{"num_hidden_layers": 8, "num_key_value_heads": 1, "vocab_size": 2048, "norm_place": "pre", "rope_fraction": 1.0, "attn_scale": 0.125, "learning_rate": 0.00711, "beta1": 0.95, "warmup_steps": 200, "schedule": "wsd", "final_lr_fraction": 0.02, "doc_mask": true, "max_steps": 2720}
Each number is 128 + 24 x the weight over its row's rms, rounded and kept within 0 to 255. Layers, rows and columns count from 0. Numbers have three digits each. The size before them is the row's rms in percent of the matrix's.

# up: layer 3 MLP up, 512x192, rms 0.102, rows 306-336, columns 0-63
# down: layer 3 MLP down (transposed), 512x192, rms 0.0556, rows 306-336, columns 0-63
# gate: layer 3 MLP gate, 512x192, rms 0.0989, rows 307-337, columns 0-63
up306 112:088128100152118105152146137109136137118151163192094140172129116102122170121094129121138119124100143073132094126159130087128138145124095103103114129113131168093127143077114105167122141078139124
down306 107:099153115113103164138156192141163125072142135136128089136123076170162170119163129107107132123157140094130124112114126118108149105083113119098104149124107162100074111094138121104128161115098137
gate307 088:114153150146129116116155186072148146104114122124119141081168150113124129140058138113115137126175169153130126139116108086145110146141110105181161104115139156106100115146119176127137113128129132
up307 089:117131129168131112131126136097101139108120159165100117103156141126109120146069132109164135144174137160141118129137123104124125145132102094170160124094165193104120105131117183119118133127132117
down307 097:149125145134117119097154139091096150124131178136124121138175108124109099155057122129077177104158120139115165133161110122142087160105136111130112092120141124141123121118088183109130150134147155
gate308 111:112131146139161122165097146139143133182160106128135127165122117107143099095141121159162110172101096111115134121112112135083128139126119165141136112067137106131175146145156115133103140104129108
up308 110:092146088115152134103103133109166112177135122118087076178132120137133139101147123110164100109114112136118130092124125118123142125139129163179109131073173130167118116129126161127105142116140126
down308 106:136118131108092114135139104136142111138117101104152117117084117105116149119099124171132115121112207159097144118122137155158111128148130133151150137120104133109126102116166140140151218119131150
gate309 109:115123153107127158111163148071150154116128102100152121117152100166094142154086145140109120093089151125141080101156129095100135090117144144152112125146133136140125132118090106109136155155127122
up309 111:146136119140108140126105080162108125106131146118092120167099138070135142084118104102103107155175147112106122160128153137151156148166120115135113128137104108091163124138144142126096118083166113
down309 112:137165147145113139092110108141110116121098123144103096170118152093107141122133106125176111108149139154137129138124150140116117122084144152115183105124105124118152165137129134171140100103182125
gate310 087:107100122119091127165146117110137132114113152122068127156126100107096142141108123108139126141120168149126122095063119115146161165176131142150109110106121159135138090137110123143143111137128093
up310 077:130131139135105106142163139121147139114130166112091148119137115099106162144107163106134111144110131107159129105107104139134164143165124165139130107081148123136150111159115117157130131122144100
down310 085:132114136130138176161117132150150108115152156142156100105130168118132140094116131135173162077117152162098138124134107141148169081122110135096111116135160126147126074064120106106122101152160145
gate311 118:141140088142139105086119118092134136114134118100172126148160119138186100104142116143094095118152121088144157165158148101115132108160136124135149106119148113069092099083117156120163146161073127
up311 112:154122107152139136105161135129142144108145110111112069156159159142129093107093142154134090135127147096168156131144163137093148083129129171128121102129118128155116179126131120153164158113144150
down311 114:135111102121143125153121103149149110140133090120108103147158147148119180159120172149144114163149099122143116181127153150117090156149121130131131111125161123143090113175148154112149162201098145
gate312 107:140135137159163127134120077138137128104145127153154091089162152153136144108136097120099128139158117183122157062122118150139179126102129081151112128144162133138123120175162117158100147167148160
up312 113:139094145092071166175144133128114115148152142156108145115082109140108117151173127098139125119118140124122149109109129138059138162113160154158137156133126090142128130145149107159139106124118150
down312 105:111119143137152136100143180102170079140127137095161148155184124158128132164185148123124110137132104137141134127151074151084121160137147150122100149120144130137131135140090152145131107133123092
gate313 086:112155161139149087148158138176140171134145147121136133141130141147179122120130069108102103101123087146144136096087088121118166140151109105123122085129129115111119123098095123151154111189124122
up313 084:123128117094161110144136107151122131108134114123148130129135144119151161117124121105083104131133114111096118125099115113139133081136135106154102088148119123124130117136075088139190138123144157
down313 088:118120134108117169138107136135142124073157131070125142131119119129145153139121172113162117084151152104127132126086142122091122145140162166110156150090146125059131125139062122125153123124114135
gate314 087:159144159172114105160137086109121146111145143113152131148116130152097123124138146107095108160139164162129140168106127159124140104144147142101090085124137118116137128121092124179119127192113130
up314 083:105120083106159193103138181112120141104122099133160148127121140117135123109108118149113150105118089090121129128154151087143130143097098124113125160143121133119118113120146134090142125049147153
down314 084:100118150141127169096118123092130111122119132091132140133152107129103135119113146144129158161085122111134083115162166142155190144145127157142121164129084110131097090093126142132169105107163147
gate315 084:155143131181125118106114132135135142116096132146137084114160142115142139094189136151074127129115162110143134149099111146082166144106110160129142124123112133116098116175100131131144135154134110
up315 086:132146106138082152119140128101127094110163106077112131109142100155145174127116105137135107126106110121147096122112128094132138137137107151106143122115135118061171109139142153058153147112112095
down315 083:123163139162109166158113135159154096135136117112063141125145125107100128143083096104115133122141126143108081156144097087154169160203108157104077112124120121112143129081157146125139105106127047
gate316 096:118146115137132152112096144138111132086075124111141122150128140144114193144102123124153116142116113144124116121120172137073128134105097127116116117132113111142183107130123136146134177132113103
up316 100:141069124115103094144170130087147137098146124126100171087151133089123106118119116130121147115127149141151140137113084116159119095176132115154134144124109194105086149122120131114169113144131167
down316 100:158143177167143101164097114123137122109111141131113142115106155107136146105141109120164175113100119099152167110140112128122100109151108179075129123113131107115170132172124116135111144106148184
gate317 096:110185103098137111114105136112127095137137145109188119141170125105109132122138105164127109122143142093128117101119123129148107105142199157097121113131148109135125128116134114169139113097148134
up317 099:116096126141104138124136135127151110137107155151183176134121121122127116152151118099111067125151130139131089137102193102129102082120150124102128112073139112128122121100145170144106084083122119
down317 094:105127113151093140139132150140118134157138163114115132153096137115106173107136124111118130134111165110097116118110159131131163106170107130163106131113147113084096106123150150153129116114120105
gate318 085:151139128124106093135136070095059120151131106131110143127107150136126140113127144105117145165163176129139147116112168094157143124139125138164168122109172159138086143119145139145099127109102168
up318 085:113152152138120144102104133141163125098150114192152144150151123134129128164121126121180129105100079099142104148144110090125107127124147101133105157157086099108145146125135140085166137176156132
down318 086:098142124132109162147099124120138125085130123107105144160146138127116111113142088100188118114152105110129093111132105153097133113124122127091150147111073126100184134129134124078128099171118146
gate319 099:127136145157137148165111114118126135094126155159117135111109166126096134124108164137118106121111096103102104094086134091117117110132145124132105159166091123133078150109083119114151127092104148
up319 101:126138099079098140090139098138117116126092065124135125155158116134169116140148150151132160129121137126156129160135116134133114094106078156113127086126107154126135114142171145161121127185102172
down319 105:115176108071157127149138088118109152119122084118184168098144129105148118113178123134130096124128144132119118185156154116140165135145125131140114121111146107167099151071149097096136136152115153
gate320 107:137109175093095112098103125149131097159109150124109178141157117175132127143135137135165117142138172144115174147087140122175104100118129142104143135132128150113134146147162126154119110092184095
up320 097:126128109136103139204167162121138097145125090123106132105136140098092135128139133145093118150117096133115173109099130072129156106128143138146121089123116133170125145154115104124096154082123165
down320 107:176142104119132144142113125109105127129138100176138159140131130082111149143126163112124120100128151113122108148147122084124151149134140123103102105118101161115103143087088126148137149131110128
gate321 070:160106110135118119119127155141160159149149114109103121158150122147158137142102133141141169165132127128095093133115136114112136141141130117100147163081114149121088101125148165087142133099132142
up321 067:109171095132157139123098114113096105105108140143108145128116119102126126127133103130097148104109146127143127111130109119096127134115100144139107114145139130124189134119126131157133082111137121
down321 067:130085148125115101147110145136147118130125108129159130133094107113095124131124114115157150119174152136150146150114110132170127072148105156111163113103141081160113164138136051158103162158128161
gate322 101:106137110143101130112088134157105110122089147122183177144113127120140135130171118137140148071122149088142114130125116151104120169160086164131112137105108118125151124100132103135140152115132156
up322 101:136124125073130118108088080134166116114212142127143157132133090115116122149176086152132162081145139136129122176120113129107140128106108173109130132111108144113169127152123118113126153109134104
down322 109:141169122137120175100130096148108134112139191137187157141146119150135125110161102150142114088129142130116095118141090098068060131138132126116115112142150147139104131134143080106129168102134135
gate323 108:149078109125188115151142132130130146156106123124118150144156156109142122129117121144105142130136110161126100104086172138141137111150120112116119124119146096116110125106119094093123145143178148
up323 099:112137128074141109120119121157118126131106132102154125111147160137108113140069135148160174124120086128085116122100164171149121132111121159078117114156148106130112145096116115104132111103150137
down323 098:151127119153146100165104118150141122124136160123137128155092146103114158137098164110154121120107124149143127084162141121139137124099081158145102106146131138160140143080127149102135086145103098
gate324 104:125117119143149115128089137137123120119116126123122104097111163142107145132122111115127144068132121125097125130111111147106170079136137121133148059130143127140106150132103124134143124149108150
up324 095:109176111141111136099188099116109120138122136142153118107167076137121147132103139119130064153072134125125157117154111112148113095148090123107104159156124154107060132117144131132102134119110141
down324 096:113115136134142122067118119158152139165143088136137160173159133140140152090113179150098110117152114136113127115131129112185096121136093075136114134124108124124138087128099140167109097096116098
gate325 098:149078133132146117103110151116110126064138165115152150105168154123167107154138135149113115143154168135093166051141119124109089133111129137117128090131145135161120123095127096090161130127127155
up325 100:110173124117102140155149154140172120169125103154090109134085091150120153083112111098128167118106123121182100199112132153117141137130128094096131172168119120123116127139107174134137096104104127
down325 101:105153123109079134099183119102121111118121139115101138132089120167119128131111120132139121121120077118147180125136107109120167099127114078138110159096179132109111158143151138137137101144131111
gate326 098:112144131126137092165092153186161113154143091136112130112086169126136107128160115124102083173128133130163159091087135094117084129142134142172121134129137106122123131149157130152114132063067138
up326 093:082152164083132136152084136185137098128116077148121113103087151131145104123126138134133105137147148143162139132123128089119101114155132123134122158130138149130122123168135133171123147091104141
down326 098:119121120153145072170152178139118108148157081102098109127143124109161148156101151131109139114137133105154108143164105145121096111177099118112144146134157160139111129122134101135111154132138126
gate327 095:124158121143110086129158186165112136120149119169121118096137140106170143132108113143140135120098140107104112118159118136135126135108094158132113117080149112142140094130139144104122078104107117
up327 104:139099132144127136133116148121162145130117122092130152103143144122124098123076167137105149148116128112148120130137133126062133165104156140120149122168128166082104128103146171134117160113123127
down327 099:086117131116127130131122149123097100153142130103123135126045106125160134123162119130123129097130143103150150073074150090103123111152119114107099131114115135110148139183101102108140126164159157
gate328 113:103125124122147137114096128155115126158153170084138164145153102113190145123160139169121159109105084157135138060108122096134142138165115136146068135143136156141135125096125137147132119106110128
up328 110:124104114130117160095120115146110112139142185131131138119124079151157134122098103141196168115137073127143095145142124126138098151099081105148097139124181138126135163121128135145165160088100146
down328 107:095109111151149133133116127110103126111103123125130119081106155153142130103081182167098159172141174115135118125146106133124080087134113112136105114118141137133141129160120130102164155137126132
gate329 059:131103118135149114137181124140122106120133144144074097112106126143154137168103137154115108106108121104161102089131121121140126081100130139106116110100146138146104137147145197122150117133160116
up329 060:101167164116089135118094126067105148087133135109122131108138109116069094144180142139134123151134159149103148149123141134141125194134107143122156143142083121168154135124123104138098167119113118
down329 058:102113150122122124102117127141133114120111084151176163145121123133122096130180102158177111136158112162127152114108125078122124138133080119137116163145149142125124193105089052119094127110146113
gate330 120:144127142086123113103107105145143185110155142106147212091117115112131104156164123158118149085110116120105124111143147122142099189097133135160109111110084159132102147083135165129131151100134109
up330 130:113106104105111102146119131141081147132146149168124163138080150111117143173079099122127114103116120107080149081113149117154129126109122159132089145119140157139161131152166146164115086089142115
down330 121:123099134088147102133129133157137118106165140112111114140172064103108138108116120113075141115170129130151117149120170114094134146156114084146136133147082130160120128136099107121141141140139125
gate331 091:165121157192112123112072162121128147110141145135128138130188099138100122130160118070104176108133106180105110168133130111156128112152111171124091084149114104145131112139171112115134161129098060
up331 094:082115123104129134131168094130152107118127133147121123117090144131141124109098128179128094132125157085154122109131142166105117118101130093148138161091124135114116163144100155148149102111134171
down331 097:122134125123132142130165101121134127149126109122166158105122138122120189069146163163136143127155138109172128116109147129128116176168147125137124140143137173119084160138094095128143116124185120
gate332 087:101170136200165132110145167119167142148129174126105138132149133122135109117139142153154183131141119119133142151125119129161175146097081130130141131100117104112101142163144123119120135108081114
up332 089:108101125163156134097131132117127152140144132128086131108142159129104139143102140135145172104145161132120124174107152108140173148098118123137054158104117144139065105148085134105127117156129112
down332 086:139106124106114037135138112130122133150101115120131126141146128138146105155148124110165098139108138139115090140129112119129134136119150121093138147074132111063101146119091149100115131145160213
gate333 102:165103123143129109103121147164125182139080134134109141136116105127126107117131140112148130097106115138104154138097114169135103102096143105136127115129165159088091099165109113096121174139094115
up333 099:082063118126115174170162143130123100047142126124119108121119113135161104123125171154148161122095103149142102147161121118142122143165101139108116177122116096136196122107131122104158141113113140
down333 101:097167143137135120146148160132129147152157097093143086155095092101144129106134151132126138173130163111165127131122151129126143138192094150108131156108077126110125136124124073162117102127115107
gate334 097:151118098133130121145101146194116105143128146101121160123118137119113112112165094131107165099109140141128125134156129134131142156104152101151167124135135169116148118126133123130114131105128158
up334 106:131115116109122139133117138152147128116147124096135134147124125126142111112130114129136156022114167154145128107137123131096122147125080099159129131105111169137152108126119102097132103103098133
down334 107:108126097117083132107139155137116110118142135108135141105105119128121158129090150132138118149140104093125144091143094138099170148153082189085121140123114122116130170142122182124132088104133122
gate335 069:081098113165124118099123099176156119090151149086145120129143107095104118119105111094119113162201162142112097119118138140175159145096113151094152123120081140134109134131127141161108098104103157
up335 072:105133134160133144133123103123157136126140169092170129144173141101121145113072101069114131164195139106106120090123130171176181107108145158087163112111096138112144090144145147134076127132117139
down335 069:158103116071128104107134159127128120116130084123065126114127125131121120135099132171129137118160121126065143109127164111147103131132115075160124103130113117096179144153109086144113095174120180
gate336 095:126125107121131099131124148122172111122130124149063108177144173152121160148095154179121149122154142143095122113122135095113152135098133077105123130139153128144136156146112115089105154140161113
up336 094:148091139111143144120124158120085149112155131140150125116132132090141094127161125125126110108101143126136109146142107122130146125161133168151139129141092157103136124166138153156135127135103155
down336 095:110119135109128148134167120116093142093148140154113100143146118140143148097159118119173111147128109091118137129095130132137134131141187112065137103114096122146129130213142125140158146111165122
gate337 089:172120110127148115160093145105109091132164091120143154079145148096130144097166149146068113098113122127097123129091143123115132134148139042146121149132114145093111146110132109134124165189129202